Weights of a small transformer language model.
Architecture: rotary positions, embeddings untied during training, normalized queries and keys, a smear gate.
Each number is 500 + 50 x the weight over the matrix's rms, rounded and kept within 0 to 999. Layers, rows and columns count from 0. Numbers have three digits each.

# layer 4 MLP down, 640x1728, rms 0.0513, rows 282-413, columns 48-95
622441548461445561491449479461501579486490465396520496430478567515572458515499446491505468487463495466488452530432510500492566540493472491477449
634509501582514508556510479560560574469495406536572572447475543516535461408485438511519514489425497544515384528517394519523455508514491459452588
532500506463422591521554494629528606496471555443471531474361442505515584504413535547458495450492525484476469503439476484514466499487554525481503
541577562456500450490546493401516495534438481518548492554431496526549505565531568491532481485507458436437396537546462490468445469473420521526477
426483474512478605512508442468542468479471462608459498496478473505538447541508530451479545432475574578453445485464422445430457510411448411499438
531510531570484508480513465549503570502504482421489455555531557588437479487521451569501429535466426408444514510463404511551503443435569437528518
479443497523556494550626569519463423446570452496582454508497517534435504483500545512525544508446511357512502447554582512480493527465542445513549
530421581424581581514488429499493465488525476374559510487437440449555508490428413465529496434505516496547577549478418459473461455473465589429487
537558543536542482622598498514534496526497505424520579577449484452481505473456541502496476420338425441444469424495473608462571488554546495432496
499534473478523469450431498456499492502441506502468434416454531537437478473479467532477479490435436462503507519509472557514544524514590472448506
527444463457531501509506503484532464592491395566566571499552552459550476571569517517566518398487541496528434467475504486544510575556519485466580
494500515538593516576497481496506446567580453484499550549567504411548486523460583423507499502494542453539537470420470511517485442531502409547512
433568481560414490447441488490546531484591398467456425429462399484365485480476521545516504501520526473583567499499505488619518544554470566436488
546504480424416471449476481482472480505447449530518468487550519571472505481422573512461594530535469467517547488461553581502430510475573497615459
469464419517485604626526562574600477516587533500389487563506557472470562499512386530476540477497547482482502485530563516452610485586478485542437
523500436559452495513499506455464404517505509514567507452552333540486471533549423483580538575501472590409498532451534526538479546533567540456434
504476565496525546549511547460486425446514467479487450591493564503435518451524476568531417588478518460475532530514516483444478498479466465580452
470513506484507549465454509455458532451518430432510563472593497565525594494488556578384397587512414528491627494468489434533475500531497509582580
548530543416485537494527545479430479462485469538426497448614439519452478540526465526465495525540512599503550490415535422416526564519486506476561
473496529462551539440448549455467479471476543498589481634467470460557511556409427411461500518524530547404559556527582496442419546535511485485539
604483600524535553529486494516532576553435408540426493534530495552452478526513516511521537491517427522540443546490582507502475489543416456477582
548575535447479545501388501423486499459563446541540446491610592465551457467555453507544415442500549524560507572477515577508540535590531546534508
453513506506469540533486506443609586395486408555552471574522577461451510460404571543387536496544427515479410509609450532418568498444492573444437
506510522437486494437564459528473418470447531495473498443594564373568562420420554618455521404514561501404534460556443470468506504480530451483488
493547508451577426460514538497651454468425472510461574486448449450439611539508503494482457532551516587461479478548502545468507562549350432542444
518478400423540473507521529577566509552457466512523540403522506509546439558485600477523519509402541497548497357565500457495490433576515566456510
486451537462487451487476513461454530489515393480523434456510501630427531419457462532394414504482486492445454564505533433431437399434519508411581
583588558493447560577540527436483589538561460491528540482467551449554392602459455554524440555526513552510494499563572468508439534465442490459511
533608486499538588546565555445528487457477568444491489528617484501476498485507497588538430586486466510540516532439478580455504493466488458440507
537402413566491497492418585432463534519528408504527560511489415510479480569501531492488529519447495544488413470499465484532495453532517514488519
460416443510427553513491499529547548480570537483527563452567554425374440487565428511428633516464564510542559501533494415463452554521526385526441
462586484455462478527492526571495385376458485515497594570440603515375560482470497522534525568448495530544555470488489523470502468559529467515468
492513429552541565463497548460572546444546501527483377486578485420541499461481506511509408576522522562479443389500571511499520538513494506485525
515499535429523457473518484418458428517396567522512426460532473495555429496550450461532463562480439443407508514618491538411460471517484533470499
516475505568483605521527491530485455548440470487468548438541443497482470411562451536474464526482506480497528495399462546486438452570501509502382
559465441489508524396506566452494520485542423484527548491551422511503561463493461518454553492453517532463603535489453478510548490568597509406463
494433509510419556442526585565543476450534455391494482522548503584462502490435563478517563502423522532567443518526537454503394473479622502502464
427417562436480478475478481422439396447543556498516484488434504507514533521501551396481395503491353464443572535475460443477463480564461551499582
474454420559575463504397469479411430558519498483515479556523522451527425457503573465450523446560538431483467551425446446420473506462427500609524
509483521456448464507510482438436516507472491458467435454520502474562420524477537496482532515485565478466619532363490530436517406473496417508450
550564416438504539404476585565487454434450536457533486491516451450513541492464522416483538537491488610560518512502520458498513440488456504555636
429542459504543461576412526562528589436515493553534598380543522531491504503508450466431486508476565455505555513535511354465509535415484540497498
532506493519447466388441474509423526501472430467508610521557518474526467467534551424432466437541536459439439513516524513527445587547509506499519
515554559523576584408499598471423432607531520542465586636469498534599526436479543455578501480528551580494531582458461516446474570517522513386452
464436488561558495468457483499473411509505523462497534587544549469534467523486464460518506507557548531516451453417534487556476462567506527533377
477547495508470476571510490472533517499410443592460519406467568488536525533541525518482494462531491517517472554522413579601521443512485477581506
593580580521535441501506473471499465455498482467442489524582489492512463527511556482441553533520422523505451465517451521484644459505428586497501
619534504562530430482554518454563505525595505543537499556484479485542523477449500522536552439528471498469501515513498541548458441514539477550443
505536473526601456524525499408440500579456550529412485497626574529503520483565588583534506461491569523551473414500482505479573499417550576551468
556592570482603475468471579438486528488492448413415531504491432458492503553471455482451519509501455541488425504592501461531559500478452489546501
580519574536549438476544573480475480516432484458515518519522447470484491401529525532521461482576506456553527483551449430578427472521507539465449
490495470455455592486464505494501505498484389463543615414460447501441518470499499554475404519503522490426467468543509510423515514506414495410420
516474479531525436608524523603545482498522477387467568471449517528568503560486453439430469511459533450490477547451523510514542525558495528537517
562475473460551548455527565527526560448433468480528450477473500471468483466487509461421552527462538446480530560545429449403539494486573477527462
492526520514537393528471595505529464452530468445469505427405524481379564450487548518464521540486538479472480388470532518562514575478462453562393
571494501466528474430504481470559518462469577407613537506494544430634509434535418551480434518471551494584466446479429490451510472474522502546435
551484457546508517523505559552487439486475511533526465595556578402494471406593550533469569405494528474572546545444551470593464485438485454516480
550480570470448584512461454433532501511478460420601465547477463460522475555552551531459461512496451555476494539438551561479471561522481500486457
504426435586500510517420506431532442498544390484479535455472488539479572420409525455509461537552440517522558474512509422514481593524493521495488
562469423473596530392431454484437523466539394397435551387435521451495639481543472505457462637524419589451645510551493480515499489540569462493473
497389479552439491465456407476474529531602448465499548456503489607548456387438489527432499569490487531496658499391455459411485425472476496530510
517509491457513532478540552530529500448608463565540484503515544585480585488460493491398449566472462474484524534529591494551446560520453517479495
551406503570471423416512459453549514490498523490480422524541486510599549401634417570504500543490548437418474481515464491494501522502417516584463
606433576512484486549437536486485427499503500536444516472519406503420553515552469468450452446522452485467499514542467488428502511452397541572528
506576500458510513475556466492472474567430507551498555583599539442472465471478476581520459468522565464471478510466536498600499471463497585510442
487467537556487500456450464514510455509509529440408387509568486541485494571448436497599500544548540471510524488462526508412491602506437521536476
528462474471441387448501452509487520462447543450577533494494430475502495474489469470560508556478501568537550565564507509509545345520460387431593
496421545431416473462542502460440512394473535489495566428523536456414543539490410441531555548522424607516457504562422452450503482430492445547513
433570385425569450514527584351532580488492569541409452508548448414529502587510497468500491488490593568483534480466365499533531469459467559523479
529545498502567420574520497512516493439509482518475515485457502499499537505523480461403506522436569460470486543617562448552472523460450459491457
545531457556497450471466450456521513466475560468514516503474485409538521508566555547570534447453471533499490553552548474547412628441534539532515
452462438501474596507477514495562583513482516471529502526547594518429572507480495562414490499481505552493561509499617460458546609576585538614450
571500486424552483488468503493565438458441454585467565519556555518539423472460574409433470574521443554507512467549505468548588570477545504495452
553534468568526506546446541572541410389510429511438481528475503520545503558585590461529457582491520519510433524565496565489547532454526419451440
536491584488544500478466531518450504502526534548518509480576510559436449441369580480438388472516494393537625469472487495481550452409461558612488
520469522500455441529529470518443578490436483520447561438496477454552454570393498459446558582482552450417386474495450574555586539502571612480490
450469564478499614517487489501479594512404487433549517458463395451554489520503487553549476496543530525495474433499548483587533458497513500497519
522477532519583438580478429522533612467575467477496387537521458488432555467492556553452505390573589415561536476456563526512519532467627388532433
460461463407474453519518548529471499490452542527460455507445453434562481469549479500485506508542509541445504496594460475469520631518531481562554
629487510562435524484471512578460454489524495445573531431571520538454482481465530474431588480510478478548499471466493518553543513567426548463472
483461457518523545447572453452475495512538559504462500515549567483495634540461443553530515541562513616418472553430487473492483483460493592598481
402529474454556485536425505461481466559446471597534520578558575521531504515495458466495383524442523558511510520607484490531491524495411481507418
507531450533467506424513561446394468409476568492493466609508531540583521592473493418422557585526577502432438495484465520451570438459479505622369
545598510428446489540602604510457597550536543473465595506507453575523495468534524492473561586380593356482514444516439493452513556504475445514433
522518509587413456527523458481559518594420453526475500549460570584446473480455494484537426526535563480469389493532550513441478486530451467447458
448455487547457516412495440508473412490527511547518429497452557463511492498548405536508426478476478491518528501387498479510450417529443541488513
473476430429533564480538548475534544512520527437494422612445519591504442513488452476520465424443440462547553484502475367548540473580524475424547
527459425559466413580532447450519513477468565599453439507603486533539550496579503532607545444578604513494474591399532470500501513526507508505521
472448449490473530614440531409493577473472540516440446560505446482458446467522509433615464558491511467504466448571441474487531470442479552397568
504389554486542509510553476521521509497490532535513416431556534480530431511470484594456452508550452471489417569459530374483485545488526593454520
539475502529534626524571573540515501477456458552470530472525494520479557489536433441444478491559446506501496510504445490581451467599476531493556
474532528549542417508475490523595429492438580521507575519468571553507465495509479466512470438465529470547374542423563446536442576518534473474450
488480523553481462505512485510479479488484495511497498565443451541612488490446549481590454513484570509568543460457480569564466522544495513556529
483521512534449368538483487525530490561493495448480541540528494468521503526436492552557395514512591489558571517524409524529492488518513502509441
449483400471527511522531565589477502541585508549460578540506484488450533594621506509445487463583533529497550551490544524508472576469504473483442
491576428512526538541480493534593498507592503582516479550399568536544393441531464539539570496524566507485541459533408488482518457468574437443440
449466529499432557523534511506521570534506573496411557468451494531563513570572509544494466496416443562542519501496465516522429519477494494466536
532463428446501514562643458451463543493526524490418503484588473449499546576586504545396525571500456390514506505438527431397507537457407530535468
523580538418593462542491464594483452515448567468526526489477487528523561478514583557505591499469569410589479534477451540506530499478471509511457
572495601519480465415546523448556475470544550537431485540478477510509471461539491486514460528473538481528483541625566492529523493548476525473523
512493490435488431516498527558524529560527567524549386484477476594501513637431552574479542453454523525558462574513576533437517550531448508491496
537499516489576442525472514420499417480453542322507508522516407398540487567473462438533549542511486535499449624515468438513524498544480575505509
508545513557455496597494491434551612393594500563546377497539535480506447448491377492392469540473466457389532471539542430572544561474500586478564
449529558515524489571515515556561629462612527467446465464472545403501452480442554547499496451496472526402543576608526431542476547548426490511542
407539419550464581544461465573518485575493556559520514528487482472371626511472507527487543475537504534408441575589490526461525531495472543510481
480535506459495556571466451522457503512445494439526416598427424480533522469561476462516519707489473521497536537498546553492534457510441527444560
532457472474476458450438522439567545545421589520502449520517466557469485473491481515554421397482512412586486567430432484501467557482418562454526
453444421405516520448517628459585534601479464426534420488489492526483482614520436475519407484487515527518519551544567484466515480524539547465435
489573549548412547415442531498471556602495473593525541422398558478382496490397473480397484540515482539423487425505408507561512381427477510460494
443467589458516543447486464575489494531471459470410430493541508545417560455458536521507506552549489433420519545493540614511501464535475481527457
531531500555480367558518476531494527414493478496444554433482437488551500506518435504458509434462496622522489469485565493440471473526465485482528
473488443428559487593520500412492385501464434521444514544430494385509523527552548488570537414523529448508428516485582493535505515451418567486521
552522563470510576453536454475558511468514426393331451485509478450392558534511474477505484404501457443403561557555534535546482481496530487535465
396550489532548577561523543497529531448655466481435560458451408463586522502516474517520537657518472565498559600512605553423412457574578606477435
474420582556486532528532531469561432547489535549491485603465494429541581469484517449451553516525424548479460445426567468502506515467388516462599
520580581459465542465496455460513417549439562521424428483552536520507442514454542471487462524608506482467551514491556509516429540474514488477486
520488437567521489480522466532512446405474476570563380587537576400409316511569505468454445476557489574480462588446593657417516596516434497563445
477535498537461444493456545546431529563491589493441526472468530521511426468539458484445503566494451445433573451465481463447480542581492448435520
549511465501505595556478468505460520460470486453492431496536532463494513526477572553497538522446465501555474487489526553399556540468494477502433
494447485499375564519466591486514449494493542445509582507451478493470505532628492512501537562509515602516551542466441464566481569501582569472560
417488414374555489542464454584487525487559598496470481487459505408478479491440577536476554501546497539509564471492461429471431550415524486605561
522443369537387527617531493582541544453485505554422541464475443462514498541459569505518520597516438463469427503432410513543557440458571551409602
570401559580537536480460461449419448435461361499555542483437552480407483434523547441447567480518464516403521486552481524522520503543472541493523
533528536437493459598521581513468552493498490569454509513554437561612478579533611498426469499577473526481505483449547518473449582594526629469516
504454544469501426435504583484499500419407551449535492498519444468482495461477588451538489383515428442514581495468568537424523516532534528424564
425485478381547524459510462505525575557520460509522557467438525573556571497475485570566435533448456483531471459493547511503510476502526441477633
513414579556553461485491521515458510491610513524500462379476458526439532470475439390468551529537532679546514558453447437567413502481591460524477
427513600556448519418431421468481494452501555530535509507560462561551491457440531572429513432482484480450553530445488543533532511528497505453509
565472484413512494562571544546480456537475543518535524492555451528396478479556471523568461497625451529443528486532415482548513477497482566511478
481455456550431388420467478559430485470528439567486572510466476507531460521578451504515545418491527537479455506509423486499465494518536604502524
437440450522450459468518639546511477470437521431508492501463505518568459544572516444537505472512399505549453513505512466724544416613582407531476
493491470550536484435506542451508392491472556479452540535449433433473498483594424517559484556509470622374608540536423448505442534498523560424432